config.yaml
hidden_size: 448
intermediate_size: 1792
parallel_block: false
decay_shape: "linear"
final_lr_fraction: 0.0
batch_tokens: 131072
max_seq_len: 1024
Each number is 500 + 40 x the weight over its row's rms, rounded and kept within 0 to 999. Layers, rows and columns count from 0. Numbers have three digits each. The size before them is the row's rms in percent of the matrix's.

# layer 4 attention value, 448x448, rms 0.13, rows 120-363, columns 112-167
109:439520512520517496447493430421542458451558446459542444435552501541556514497467429504511511493454584574538487493494482480498534572587631495500390504447535486526538497458
110:481508445456533489486451450534539500460490476519550584493475515508481539505425488543525491545433536431487437492485477531446610491535481488510454470520453456560499527534
110:466506529463527413469411487461488495441503551489454544523535499600455491489445528474453455456448524471465437465524512531508524493494569516494450609452545448509498517537
116:458517420410582459544509434486507522473500521596569508554447454495470558481451482478480500512412491496544539481523528530465491484553520541515570506529471508578520455507
105:481526509436472455495463442440543489492486472537547503519548453511522498474512496453450511474523435491565564558507501533498416478499579479492445539529510432511488512490
111:530489571486532432548475434542509451590550551507481512474576457496490585432529541520457541527462490516493523454510500518476554534558515467504450469496477556525490502481
106:470537531507508520487451592492517510563447466478552543534508473551485426523556391447474470457577494397503465452573467513494454529518381496477504483497519513486512518414
109:524516426515493452469451411487473533479555507440531563453486458488473482514495489461504475549471504529499533462447554487480512484436502536497475509483493484530593521489
118:508495522449446522507549433526501464475500469458557483484547572447528578474498481452551509380488497520454547463500417511522501489578526409484465387517510489477465492474
127:501470547498525479462595515485405504588481419466496482542497545483463488512507497489523453538446517436490469520567507508501519469550508458439505584531521421546499525470
118:399535501458601410463451473565451484513529511526523576428507492474465482477514479465487478511571506456455581516456449476469472528478572462440486480555439425414450575435
118:571490543557550500541492457544552489493472480552470458495479544473525476402477550524483523434436487458526471506405551484549516515549528509566592548465512536518512500431
119:527481573490520505495441472508542518468498452600528551543479467477461515552500500524472420472542502497416401542507516456482403514444440432501510440494518537537531523521
123:505517512563527466415555497429480490523514458581429506455495513467446508610503442538516481470474492472498507444494496466469545518576491518557524546503472498489506482449
118:510455449453550426513517470439417496426494507480518506473505482455538523530535557489549504603511516536509520450541509496507487420453477422411487438500457508529467517478
120:380531542481480590478488500510504495515525535448533490555466476576521527526461451514480452487493521507540462522509506520497543507483447487492574512465471550512545541516
131:486504533528460479532507456433503559453475498471532555506500513559490446503460495460455526492498523476529494485500446539436519489480450535443473566486504472554499490547
116:458436518495527491477462471433535436487542485492567453550463482547474534489527507538501510497527509471524437490516574486511506508449474462448450513517432438464469507465
117:476458519449502500490490517562491512539515512549562575463542512529527537433502424484458565439485495482451463530540499511517524522542497431523515499556487484517549480475
118:496556447500549494561576512529432504540512543472427502531572506468508487567484482549540450499484510465590547533491486502520465512501532473472527434526456480462467546541
116:529491468469530438520456507519490499524534481524501528472499540561474506504528552497498494485498530528490558475536476490504473455479501506554454535593445538527507529503
121:500497530585583527509605525442577493461571472484525525556488585453512455575505556501474547523416455461509445472464548453513518468509512544492537549482441453498537546517
121:427606535477550493505543531537506507441505486573473517468430523436475512557547487460481515527430513450486501462534488507460408475457471544531444421468464503488494477430
124:487423538456400508475470539495522542537478549504517547495482432439509561528452416528485494494498483475537455469479484520508533547544523422478486486428502500482465470441
117:496474519498517522588429518469498530528459475499540468520529445477463470564508456491442535443487469552451455492484481549453515503564482431572450513452454482419529519483
119:465467542566549539458500502456533529492485517502462555497489482549482458490474442496537512529501584531476498455501533470481538501527477490455490556461481476458563502484
122:469499546530513513517458462476498455507496413492484480466458468487456512500563515486501535527509531534527431530560530464532509504489536533541482466512473504516493505519
114:517515508458516513488545545513532487380491520405495503547490486494509550525486473451490476508518490480451481481510426467479486504488489479421453586412526506481469492510
139:519519433561514506553527529546388450568517543466553502474491501432514430586483440467476491457511511390459503516494487489519557460484527454473533605486490483559509507501
116:538492475475569453489471475496556484584521521498508514503433451500522479492459483522444490533510586465404451560505562457534519476520451498495457499485629504483523458470
135:491480420487495557518501458480455505532490502527550574529455477428511428505477485533446514538459494411497514507478460471480481430483499421469466499565508556556496542594
118:516507494550614532510427566569568463509432407545549501501472527499484495534489549522452489419527514518513483485421515561482547514432565582563582526481504521481509454443
117:469528481447526526541498452549466569470513494472410527526511415491512487526560441541463467472459458460477514499517534467473475583516501527515534604528540495477570536458
115:488519515440525568547433483493535503536587530460474506504520492480449557510504459551521469538442538490450449433446584511479522573521499510496486573554502543416533537522
113:517456479457478514499481530429452508562480506497533481485482459541498527445543495493523500568512476477412490514505438502476529522510431539485417441482475412594463519512
127:445534478572539513497470561485477497540485514442477501500453520507451545651460506493521521558478438482451481500496536502554497551555527495526472428536530434531490565440
120:507500457432460475495503488508506527530489415565425536515511392451502540548520526481441486514562394474496516424547474449475480478502534487548523560513462497479466545408
124:537577486514535475487438480483584531431460489456455455503545445551503597557492533541472540519574476433449536501425488503491478477573527508548414546485466550566495536485
122:452453434496477511517485492513506466511531540479503483498460524539496498500456489557483500524498475559518460442477512513482491453523492450460554444510509508516468508504
118:554464520536443442552514451508553453554520456407437452516496512466552552413522488496478451504443551485482514497476543518509549489480444545439473519451485489489446475600
119:448446574603483504464491492499525533525422458486470575477492493609481576503483536546451427499525441540427501467489498498457472493509518574476482452473552531437502501526
117:533513483562435483478441440472548519466439548562531569468467522401484514453502551530503511433463488424478456528486431547481445484518535568529464452423495485497474432465
123:497447552515420519474504533516517477498461560536547470493531440497479510405538429433529465604474477567470441486506519449539488490479470535418529483498446502522497498515
120:498426470509511539505495492536533574527524490531436551527525525441470523466559490474513519466493460534488462495462512473535478403499557452497394467528545464530510487461
114:576488519498575480486459510523541506539590452559468516506540520476517573519431503520521478518477514477505513494481442496551500530544428495537568413490518485417586549487
121:497461489530413419488495489391487490511521491464507488511532521555531488477518502572565519526532542469442429520432509522522437498577472483527525539561499461462456583565
117:444508488511512479496532464484489448580451563590511559507496410407474544489503441565524536451530549519483474525462510528484463465524466521518496521507583496470538494450
134:452555475526513537530452460507441520511484516504481491470483442467525492449461463450508442537505476507457482474498467483465494501502564453474464420483521518524454484484
124:528476475503489542551528527469545473505552482476484469472482489564498547456491514462503479521496517513437405495466498472468533567483469529504528397446492491492452543501
113:499517501527462520434537454456500465494416526427518473529544509587441517559544570530552503455530489514563572516502516519531494471483548487531523502472502528475534533529
123:559439461544503526487449513522508470445522520494552505528482611528530522487491520513509526494479520497382441486541545427512506468550517457397483483528532507592485599416
123:505609451452555525473465504475502461554550512556480445478484570503488561479484494477451455457461507438545513478529475518491521521496450542473540442506465524473520475497
122:481568521491453541472540516527459556590498424519453568508453496453488441493464512470473519449512501489591580536483501474504484519451559519472412497501526597496548556527
118:500562490418509516445507533497472521471494478515583508505519562453497476473509493517531515457486519516554527513483506516530475448443442496526412476465503503472522417460
113:525553557584530514495515522457523549411495442486468473509479547548527488519505559523495507498518479521411397552515505512534530516475538441583458580448469449477503485524
122:523476493438545511529458524409489562529536563477496526516546431502516518499529520488530546549554533492561472453491518476469515502492503490452530521442559507509488458487
127:491482460497502505500514564537470588523486514483518508520485510492533534560474443481483507474444473476488460476421432477523539490506477466447527514482536477517507514455
116:559498474504610586482442543590526516486501535510515534449541454526502489442457559505526517524465515500495508550511427514490582531538473542475553478540498557463498511521
117:488435500499479488557529540556511530509453502475520472535483443534512506534488518465517548438399487541520524537526467455507495486447540563551575559567509468587534441537
128:560473519543462464478548525472528519482503611538470461446534468526513522474525484490533466507465461553596548555507464477516523419525482439474502389473480394508484529539
112:552460479555533514501501564518457483574550498471496461484526458463489549534581492467503473530571532522457520549464576498543469538444485566552438502509490562562554487485
125:454529465484591437543459471449510470474500512449524495454661506521466457502507504516515477434556517460492575470428505497486450562470471534485480475549521475458531437402
125:561489506514450513495553528569450517441531549444534519528566467497488454429386506449441447532562478624596524522494462513485519448475551496451654456523499526493540444587
118:492495556551491531465522502496541504492479508484494547518501467585522479424435561487465493432550490491402481468517531480458538476525572546469520440492523457452511488519
124:505517448415461443470469534543493524544528468540481527505520527514464529499504512508490515583412534566553616476482452498480559496503480484506485483497491564494475467494
120:438493389419545481419539508520513467457488500501530474553549568485477485536516531517494479607536498492478431489422488477487453532526577479487387428450456521434516480484
117:563509490431520515469538502474551459408476492511481586502461507474512475518509575469424477591501576505515528403500570504530437504492502529468423538440460580516500471446
122:438506469499497565527469492560478530467501473378432455464479563472482478517496453474524546519489517421475445514564535524503502529497579507486514498474477509479526486550
123:517533515502534393547482548455618498439535491502544578482509463497513431490498551572456495567535497480415496500410497515485523471457490529543493497467480480425540516556
114:472379510426417527507566446445518508473541602461526497509558470545524546505439487535548474582518561612518493462480483546487483506516514447462518513542434489537563518505
127:562533490480520492479498475547479506426474531509548597467507567422453511558502488513510531399419476511508544476438431490526541534495579528535468474547582453560471434406
113:491492538517513530502511508496437412511427514494543413501508552523551499486574481523453479414536470454493498514495516505523502536485377545482545423499526473502529504480
088:505479535503496491503446539473447450423508578504487533474487464529505567502582506510527528506583550503492503531545583514496497461464505436547504514452511503470554509510
091:534502504408495513481495539479461562488544548495535457540446487517600474450507416556488487539508517524517428485485527560442487507595534490568488569504456598537515551455
081:458442521567466446534428551437481435524535513538428484525446448550516383483397458512570531481480475561510490475469504519473461442554486587528512448456488482417510527437
091:497524474454571502541429543512531468542434518524474555524491518499505508485465501531526539533446555418539521470548511475507484506447489510480468513533454484517460466581
087:446576505493490445542544489503487486491500540448525519497512406441481504481471542579526509561482545524456557504419524491500527496489425561492436450556479541493604517556
083:499558547494466563456494411491481464540476458511520470518529538575496504434544488504463524420484578590524459529589495514520477531509406520548474537550508513553604546470
089:544514483518492510528527472446498475450526524531530506514593510471483494501483448527535488470580563429442523548505529535556490458501506469522469550556559578502473476452
081:635495479533530445510482531452512486506528471503488487546554535441471468461512423425413527451538503502453512519499504468521495524483525446544515491454480488479506537511
090:527558534531527505560584512516507522538448467581529521501452474450502505573486510485458547544446525474543515547521478446498457613480435524485558459561434501517455543491
084:514522481440484510548498496479406505494476481533489524541422455537443518567526530524491485476461526473475545484480483546543504474531444467536523470508558518431477501517
088:475556514459502536477467486521516470428475456478462491520442451428561434530498472482482520550514498490433520545549457533479542607574555429545519596458476561489469542486
088:463515472492507551516522623520518498502477503510384450492488492456495521465528485503535497554462467468514527460491557540532561435494474532447527517470513531541532505566
091:488404574535497548498543505505560528530484518456494465519465509539456465444536463487594520425476530480535460534518521513499574543529452483469469463448446512506547505479
087:523484465468510446590481555569444511413524487492556554457490575418548501489576494467577550536437454508479481551571468489549472500495580427444573517575512532558499452533
086:527434508456460524460490517428503472529534388469520465544465510505467530512525520470491456584522532540485521426522594547519491493483525478482539480515469481518539539485
090:557464525479511491503517494543520458526511507449561511503508461485495556469403496490437506407454446473509476442567581500506506479567509533520502453449590518548542455428
096:434551539547502501513448536514505530493567516533490475499511491476460503568491521554429492494460526480524496500468442495468537435475586550591549494499459437428523473532
083:516448549502501506493522461443520521562453510525477586561534464463411444486488469457487578517514484530511454479505426510528498523506448482507507437547492474515469499483
082:493474506509478494471485421478540552504465576462539526449550554499492474532546509520546486475494525486390465491475459493445495414486541569526540496555587558491485549456
083:526498477478507532520426521458543522446477610505481502480430464532464506546525540522519537507422418457494448562477443482484481549451481526522462464551501471520535509488
086:514473450483491412471501574559473464495489497519468448520529482417521525454470513538546431515504508437526478562508505522503500502563483543458489520480477502547541552535
085:469444541550541448428475507544485489497464463436554514547572528504496568473518463455522484469476389541419452535532502481527534492535537497434500432494573378500486450531
082:617540507489438513462545498417516476495497557504527498464530514487535438499484505532487517499495534540559497509447500506489458479552492529500505487448511494502521528515
084:524532453578535501435483540486520483540530478501472556502486527500480436515513496561459461506500476413505563501433534480483460517487513571568482531510555500510545480447
090:477564541403487454545490524544514550503435496513545559545535524428472542480484481483505480487483475440518543537509496484501477483503488539465534518480454520493522506523
094:598613491479482539411506538526519493483479514518467475464503504408509380505513516465394522516460588476504521484532493505441490507580526553500486484495472451527510533432
089:478528482524474480492474462541488486458568497494445529487556538464442462528516567511413421486513522492470505480502539468477456492469460515554533501496541527449565484499
085:482554602499527525400462484468471463503519502509486460449466491496532503498464430528469430460491504405544480447491494486430476480486581498528448491494443527549518461549
091:511525482500501507472450484527499441497482544444505490547465529524507543481527605528536478326479506468508485506449522518501494478465449522516467483466542534489524572533
086:495567564544450487558496498476522543472482441542442537503475500527491463557459499527402530482523510558517487521436420544518473468515574492494511548430589488541468466517
091:551501446493564425564452531484561481496565548484523512510461501527519476498476541577533562437472549513460506461484484553492488599526453483490482545614546514456508549500
084:437510484534509511543584522436522499424497531504462527547576516454479490525496533518526575514480474495588524487445540558452531493508477471520496499513545471565520542528
083:501501514452482476526557458537533519518497487549518491502499511517571483518525510569550567471490521501466512558513531499512484447567565585513505516577464485496538555458
088:452473510541499493501459539450485438524495455462520527489597504485414549523557440519436534604440476528488579493452516463529517433561502536546467479514537561475522467576
086:528396427442523475512458495492433495501478493518506553436560513485498494578481577531482538534480478472513520456564450470526444452481435509521580567576439466517483543492
087:532462470511469486489504526544530497518529552447501483531464467502544493474474494450526479482507430551527477501432492451447554437503508495493543532627482469492476503484
083:499486508460506519452467504394449450501450499431529523475402440478471519523456495460543505583580549536489524490550448564488392478483388430393547453482485528501470478531
080:516508535467549580530500523522501494487508522492444497524510523524498576494428553423511516425439510452473578516542553488541550594578441541478516509441479463570499506444
092:505459576463488534430483485463448534549443508492492517453513485477440524463454586442479536403470503568484466511546511492511516546452520516447506541505494466560556512525
083:596475470542520493528498466428483460457531513546475562529537488511472467448485467507582523608521501417514590454551469541504468404475525498488430460461461426507485503517
090:516509440449495482542508567505518506433503454526500583553482453424539517516456525474460496502494507484559475486499512451451521536419603487466467553558510436460504467487
089:525440511459487477550498548541618551504465558515484620498402516482508510435455508458442520408485506513460469454482492463522538472492593455498455484462467483474515545431
085:461544510444456565524443497495523535481463496557475492546540529479548542498518522522488495458576470464516448451488466534447565426442520427420551528460494458479490495543
086:425530508424523537496451464516538434568529464478456512490511546482495501517459464526375482463543465570523491428481550540527483499503469496492538490510479471497540492518
086:495518431436520594462580469523429451482465505539501467480455455482569457489570521501467462475423500535519460473507531482517484534461527552553566468429579532457502494462
086:482560527434510492481454510469580553569513528427401488485467462506502526528555490437561527560566534553469525509503506542453550582523464587421510495563509500495539504487
086:479483453490472462545421433446508446507475484511516499461442524549542553518516503478508413551505528494448467458486450440547453481558444487473504496569492433582534544622
085:568512448555488560533504413516526488519489532487491451508541444465497525500474434488560545471550512479491547555497515426474491476505443455520510563506516502563468458552
086:551523442464538524490535534514442488573444450504495497501523520517457571411423485577451504509502460494515582492439478499508466591478459515454506512482540571472521493541
087:504444521487515526519464479534548501551498451538441483497536495643440483548539526481558539486486487483464412459481504497521535493462458469536509464449458510495518558579
083:491624539541516432497492576500510477578480444535486530496497443521493527455498510555542496471511535592462508460519473475523473461491462470498495504500492500530515437484
087:570494480455477497527555415552536553544478456484487485532565479555510476531542487528510527467460518502458453540441544481502515534507464445483497498461460439512502522480
085:470557511469494500517462478559513497510457539544395467494489449478557464482454479459433480452500502462466542551539540469487458463433539463485538512511499545482550495468
086:486471550553476528499441513484515506520505575529558496509505487493521521453515535449437462509480498530461553539598500439465503486524441508528528508526518442408512498482
090:558567546476471468489555456488443558498443488455464448487526527539495473556523480526483527408454551436435346511589458477495450514465448491519500501416455487473474531495
090:529457494470477546411465433495424482576567520541504519509548449524512505492534451530448437480531498568454504514526535576499517454515485476476510544586515505512503451363
085:429517566455551525531516445585504481555443454475501487517471452509496505501459440454523586513616481488500489407490460478513544530495538491472541547548470492519525487479
090:460484507484489492518460539520473539535462454459490534540499447509492508462576486538554462490471507481465535470546507502457457508529489531505398492603415456416503579507
088:452531525490524499519503502475419529490485512517502486479485426447525512477510554468544500470505514561447492459529556562450566470526490503498560529461516478490543483509
082:449460452528543505482439546490581492545439509417541459507491406510537465484480549484492474484439506476499508501556469445543493502556454478514497509538447516502524592575
085:456499523486542549442443535468471522554582504511469543558462457563460464469495522506434422489536458443548426559509535580500500539483491484531448488514580502446519511500
083:483537495429477495516477484533469546499463492426496505441509503506510577514490594504485511491532495482479503587454416523454498472547485544551494537539431549474517497535
092:433540493500500488548464466472525442544457545586398558475460505496525492462492528477562447435506575480475503468538506502519512537543447482527462557532502496522457582478
091:526556475510576521499501505459549441445551520444476512492578439517489504515501439495459554478512512468456508585516470570515460538508548547548480493557437490468478522543
082:544446515503549511522511503530544502467513460568482517512465502499463580549507503547497535394393498496497500514506553503459487505517498567434530448471437477470499513520
090:512512505516440561533447546496566436584462564535516523512469461470516479463512478514517489466492488485535472523412486449503520523501559447541487479549435461510458494471
086:512541511558550477497496436464455593513551502487474518550499453518559482536515432508440477455532477519514483512538454556576500500491443563529492442503435530491526474490
087:514525507523429556467529558509515505513550535566534531531478466515527493478561568465442471490545447494582551455482484484541502434500555499560509515571537464541523510431
093:502480509486478514513522562500486531515532457480492513475550507548507506573515534528461458487529504565428478447479526493518505523560461587494583480464464517466540449437
091:562537529505486492538473517550485466515521447527459537553565489555456501544531484503504587514481471519474452495573532464479469483543474462524503576444549544498469487543
084:522496524423587498533494530507479460431480443496511488520460554444466446442454487526514518506477509456494489534538495458548490524500374556482530513460472548453472525530
087:494480537478528489471449530525505510518518446453487497522555510467613495525552508562463422474512488547484474545510452501494523419486450531542506509461518498484580498530
084:501530458531518512501445451487480543458454559614501581507534504499525477509483520511431465516499478463412540466557500522482549487498496507560541517530574555508438426392
086:514533587416552501476526565469499522441484531476603486498526451490515481545491488514526480497495611409508515487477559468527448471492503518525499453511480493492469479463
089:501493539490502481510519537575485495530514471511479511572448540573520515536500521555485510567552491483430603489476433506476496532486569455489537519425524387552511479475
096:505492502558422473486479500433462496577481481561477488465438469540526433491517396528514493518472599516559455455478467529528519499471442475502525455522495458531470476425
084:463509481490493579574514425507522501534511491488537476484454566475511492554479463480523531478497501462528542527445485489527458490497532478559478472521555552501489517422
088:538477541496469558470518447506536568493467519526481511480492511460464457478504464498511506523460529459497501528420460456488536515449461486463572492550540465511542514520
087:542438545533566462442501496479457511473517537427536521462545477483485443472555529446526544570496449530531531584525559490486532518539577525489556524506552569451482507487
091:423438446524420444498519569439521528472497457529486498555469460540490397493490514456556516516470456470478474498464481500503490552480571524469459517460444484514426472519
086:470471504461466520531490514476489484573457528469520506498492528595503518548506485522481557544463528528442564482543533517522522489466516403457465398459573447519489538436
086:503420534585513509517484514502433460566510523483521504467575494488468506495531479436496491559487499474543496474499562523444602486482461557465469542480533554446450513488
086:538532554494500483462472550518478479483489461490438468479495499525477478493497603533489449464497510506508450478505509485468476481469552454568541449571430469494520519498
085:529512499490543434500544530432461463530509478471532589523504580488532489492486402497475566553549525454545487484523448568521450504538493544512442484542522535488527494514
088:537445476490415459512441479496526513500466431469494451470497477503534486487569548606497487488543550484484513487572539506574494488500481491475522489504558520536516528461
083:562468520466621512537511510490535546482520493563530512526421428508512459471524546453498486503462519477533483487528504478441463475528495484466471525508452468538450514420
089:562450525532500584524539520528535485573533511502457496586480436434468560464571540547477513442498474533459453497538518514452460511505509466504453443525534518466438530473
095:448531530554470529520462520457448473515461516501564464513510545500562571508460429530446511517540471520554507512538497550522500509486460509442544535459507453447483464450
092:542502503540485556577500523486549549441464477498557502541458501491501512558583591506531535513433483513453469497544492516572478500454470458522491442428491556548512414450
092:507420474520436563466486517536482497545566468566520472484495469507531492568493524475456540391474539419442521470539571493511493464432498481465522529503450552519503470402
085:516478415447448515472498517524484566477584512514458510541478479516540506397521450542505505464539446503504451518533482498410552555479448497453508555517485494499502444517
090:474483476473539580509528415512520481508492464450502547456527497548550530584541573605498557524521511490477536537508446509439453504449472462444454458425464444498508527550
090:510488519541524540463484589563498457474505548523482426456530499484530492484476473489495423469452483516504511488498472555514488468494447534475492523500489539456576497542
091:464451511439452503528534501478457546541508539530456500534521483534545546499536516532516530451455456510476556482513533473496507601493517504502455525514531521490482538453
092:484458550538482449523574451459526543545523441561505393590486521488504523513400506458527489533511503471433504505558541520478551480482511497501514570495432487457494474480
087:479518523538513484521452489477530537561520531549485469476448570534489533528528545498542480409419509488537506475447456456468440480478534497487441496514495561443578420564
086:497507474468500544469433488464526499535513521501503502489530509526530530543529542481491509504573502501476442523501560494548436560515587539514485561573495556502497497493
085:470529524422514477508476584527510490475472486521512534512524541496557541512445446575490512460507456502545488451493498493508538541573517431445505457568512463493490471471
091:418513500504485490466458410508443524500548516478489409515503567533487536465461494541461530552460483535459507512527426537508500507474502489527506527502489475481478461418
085:544474475494540484492425485521498566451522505510490507567526425453562497453449460577553511564491455484493509485507472472540512491536478482506465500444447466437560533562
089:502539469481489532526505481473450524527497474496426469490473524499466443462505553557469515489507486493511495526493491529537432471502418375495491482502485597516503480519
096:534495467490562449458496531450486478515538527490539511462486473526445534500509513482514467512519572435568565481544580517460475520475478538420519514531498501516523499561
086:553530492513558581479506433543452488535564528438486432497556537493511521462492566467517533532549490467452527485469489483475519500396463438472536538497555504487489437530
088:460442515486561601482487529470469476511480442479487491543494494492524571477577510489488548538496440476527547446565544520549550486532482493488488516497511440511506557518
082:497433489517544510510428546483451569534472455462516486476485504520503493460533499497561483542552429535435494458515524610470567567564443501516486440479479520509480482495
090:555520505513498521567466504474498486527479505457498464484544408487528525501527516491516479438433487536482471453535545534483472495510410476477564470524439481477549500459
091:468470440475501535531434461498515549519494554520456429503461513531530426483538493461492460481384510478523500451529449514511540533497439525453495477468550520522475469447
090:509496474515526524457571484461463503459568500435578483526464456506452497475509488528512504492397459421586540519510507464467516511560563481487516532454539505528458462486
088:534501470459480576511513479482401494495420495454495525466401483530436499451483572543517559549461586539472466543468531545422540459454507468505466527528497450492525500508
092:440493510491488457550473495509471556457474523504518558551480489575589549525538503498474387519499546482545483494556558505502550536503468432432523542519533531490481536535
085:542555530502460497520505464550444512525455558485521496482506498441502428459454598547484542492478495482457521463639506435513517541485612549494439489569501489541538472519
090:496577549490472517438544402526439542459542498515525480512478627504548559515524552432492475496563505472529419487493487476504529544514487512510429510412424465532489490506
095:511466426434546491501536480418539452558514554500460452452497515538562564475468474396528481447505518524514508537502481497500520537481454526538541517500520499551468504442
081:452498501432548434506529448535453433448384469488492522493472507454526470544437472554506409438458503523533500538514495537452566595502454439477486428513478435499471475487
083:443465491488449492544405502497464502446529522511491512502558438502510487543498496476467453568469518496478497536481555536468494482536493444526512423452503581529465468493
091:470504541470524527507551536539548538540465459521469407521548460487488405531504514602519538506507479487535494480465552486405474517497575478563398457523483521427514425461
090:499527493512459481470534519530499540496513500525569507485486460496541514521483447506500536491589434499486505500584520481498455534501519520474506462495547509598533495540
090:547518516502485511500460532532480536489518468527532550486471520494512478558467367442558556458508512524494520445464499533496489530490473489538454460466525513543482502512
097:523529544461474464490482538480507508531461523527412518476531418459431569500496617493512517518498489513504487552485510448511540421470486510564485481522443527452491458523
089:494532523452508460492499456467493573504560471512452511502487520506443516552497555465505528527528517515569492580463483527491548432479574574438601531460553441503499507457
090:494499519575530424475476566473557509579504464492531480556474491451529591470435482524478465463541489455510453516512502535488507519427572406495539437555545536493504465476
089:491566580462527506516458482459485493524502567467526459438459457540471538484484449478551489478404506486506505566492486463527417522500563447485506521454538479562515469554
089:520459526485569584478517558472554523560582541467492465514512516548497568529477492495496500488450547426517445485509476543471469534504437502508508502542455509506480512449
088:461475479488540569498519518540428516500488507431557479452514423594519534606519523409497587495494455541521528512508464550428496515478465510493535395552522492527527432498
085:510509582500478483478525558518551503514534457498464473478469465459498507496552473521515526514471419453490430464485492553538522531527547481496456483452547478471456453509
092:521535469441531532425491492516524479455526473454498531407504481468479527514479473574478482471540556586533513505511586529518528507448522503474521493514492497492569456556
086:457481556570455476518514447479481552477568487503523569457541493477505438499463447394567454459485422472488520437407501523531563460494526512551418522471478463590548508452
092:434480508520470516521531466560521486463516534483467461518484479443590502482555494527553469498481499571490466516454506449537525369512555445583466492554480427545443500452
101:574438483486554488479547501516460499584481487492549542559502485428512535474578439417538548521454488459507444545506428496513459562512524483503483426487530421546482517447
108:482543494510503510503432494523487497503496504526480522506428496485505508580439514604464576486425503466561551445464454519537520470464377518498534428528476505492492475530
106:481551457556569506461454496535566492438580569509531572566459469465526492595483452458429536489507519450538554625571499475540518531535515534476563512517488536418528390432
099:506538474451455538567593564524510417463448496472496488461460503458520511481484544475509503467451505521415521541536513478500439447514428502497517503526449498458487547452
096:483490497507546499559538521452485413485525554457493438508552513476551513492462504534486529461481505507453507557537496530527583551541421503461523522550446471500436471483
094:591503513503455453519538542586563505566466443555492505509566484481494454537466410504567473471513515468554531489504484486523499454620486541536595505536505485542497467458
097:519468509536554484517463503477535519498474453565501572520478542446464576503534495492446510481509499519535581476456469472497551504545516518401515529454417488459580497441
103:517456536491477568507442585470559467530477548549520461500490425504503505450463458449493505507556468447530489492500616516473456531505544521551581483502546502557488476505
085:518490512482497442490464443533418500506524467429504515481484524530468514539555586529609524477523505555497457537573471535527501469467528467455523453457507513488505544452
098:468523493557493462502582462469498476470488505537482491508493574596488453493469551496512452455469504444458451570487476508557525493480480536478504530512485458496512450521
106:544493460538460506560495523445472481441563491511517476501516475478516483470586486453452504557567620537483536627476513554526462506565558521426485546531488516485503441497
097:476491435498482422490551570498498516474499553561451489546494458516509491573478576501434503534567509528521545462475467554505429481505509565457494421494552544480491504416
102:519482510480556473491476500478520487485479531494537496522524569547480477498461492461489542528544512505496571487529488468502453479523511377506488495515491496419417391526
101:463448522492568547517537531579515484506597473477545462538525486544521469521422493431439504461519532475445502521538557502477531518564400515549519608422491510513487507446
098:509478518489507515517417485513527528505543550429517551497427461489468527508429560478523459554597473501468523495565494509492477495512558519564504546495528532482534502497
099:442496485530510602429512451477525533514445447511609501502497517496498569459471509502436505522584472573512566534544564530529504432467567439477416572503525532516487451446
103:532494487538440478510485478527547514508520532494563504510494468403500418608448511553450464407551443516516499512378509490486445542553493465476517450494558488398471461469
100:526506518548420526531428448517482477563416421501488437550515508509427538466474437549405469454503525475497484485503536479504462504558478510476483516459522520564490476538
100:521511473536535512422442513507546501373560461544486548499529499529547459471519511474444512562503519466406568463460460530479469524520449470498448496499491430458478547548
100:438490473476487493574467487480465470474495461467532552485526534519425619487458461519433483537549471497471475545461542481480537568606476542499477543467499495554530461541
110:485532522457457489489472440551519530536496473502490499486553516515523554555518484480516494456443485547558455503517509533520470477482534559490563505410451483508498442434
098:443487493545462502498539456491471530498457462525525487497467564515534480484445467458450526438478512529474488485526511507507510601466538481520492564532503534487468473500
092:493502500497538485521510533526545508497519450512560474480457482544488529529528544517492492492504469532516545443454580560503494524537504477552530468533457533567570512512
097:517533501533565511498572547450470464544520531505477556521580500490469511515522537531555472530457487470467523519525516477485467567514485527564564495507507482492466498478
096:506517557448476535437483468513606542412541470460539469515478509475498465544383556529561580446461485516498479552565538488468511479539475548522553484439450488477472503382
098:504484530506548556420482484552481478511589484520538525443530478458571519531369505488413467537567447512533457489499453502500491529462426458501505453489509519487476445543
096:555452442474529479496510492490540486471515477537524531495476475480467581480480483489498499509479490569452525567504495526510535471495450540475470506542541513492536451499
101:442587506467464429514517497528485489485521466489426547447589512500492552571495549537469506493450554469458539522512464500547454556420468426487498502425425502473529493496
099:557512542453505486441536562474452507559497496537565472563510430516524450434468454496491472484502568453516467515561557469559619466464524529483487480493449487491520502416
099:483623538458488597515527559482488468486480528507463534571500476486482449469416555541479493462531486540492473433528507512502471473519457467505513546517553554497468455535
095:503502530499468526463502444400422476517515473457540424452546468553540522557480409452535517530555579473445484472500578472524481476549565466505540507521564579550521528482
098:556465532498503468504424555478497493470494505470494540492437510573544503434510571549538495550475503522532538459564567533478501499515537535464539485509443553462484487480
100:516536493461517539498575495473536472567436423536466477497461554450506438460526459496513511487542530513475525390520443491502519459537513449490539453562534510501481541511
099:389555524437443613489593464526459486499500447512454543565503421480490483503483464474546474507507494545509501463504483489486492477491505500482460535477505508534457523492
108:529457487598501496503463510534439578504484440558485487485549569515512492584472467468466528445556497516508539525449440471492547563496627567516475527457468434452555503578
108:508498523484536537526602538490461459505547508432497474489484503515482470497453452490475520533442522460539484475503533522500522467469460570491559527505496569523480568456
093:490495500455413490503490550516489513521396489409509483528523510518559512548475567460537526527488451468525511556407493496488466455474488452513529457442506483484519499403
107:504510586523468500529512591520483472556456517428511530497562510487518497514490422555532522508517492533505518479458449517511428463509593461520470520488481488482556494469
108:489460511515474533470416443482484540546458509575578468487445567526473509450539395514521543501388532537416510474421510460532434476511501492449496519534527505518511493520
103:511465502537493560506435452548517517521507493513526493453528481492538548464543611504599552526460494541523467573497497507506550414421561501598470500468555491495492511495
096:409558500501533492461554529508492475498469518475567508495435504590502552473436525521492518441504440545535495544477636500480536592576512585515492533499515537509515527483
107:501474482549465428507562453500421495515468488507538561528483622447464468557504469459529500514481489499501565532405523474544457484486527512504501496457513476542464438570
095:554507506507547549519502391488543556499486597522448498488547418473460460469538579496523468416480514531509407539465533483467584532519516433503522477528487464527547490507
096:537473482452511488511524505533487488440518485512498486554548474543533470469506437435523409576469449541500474469570494474566480533506581520506564563532509564479485484456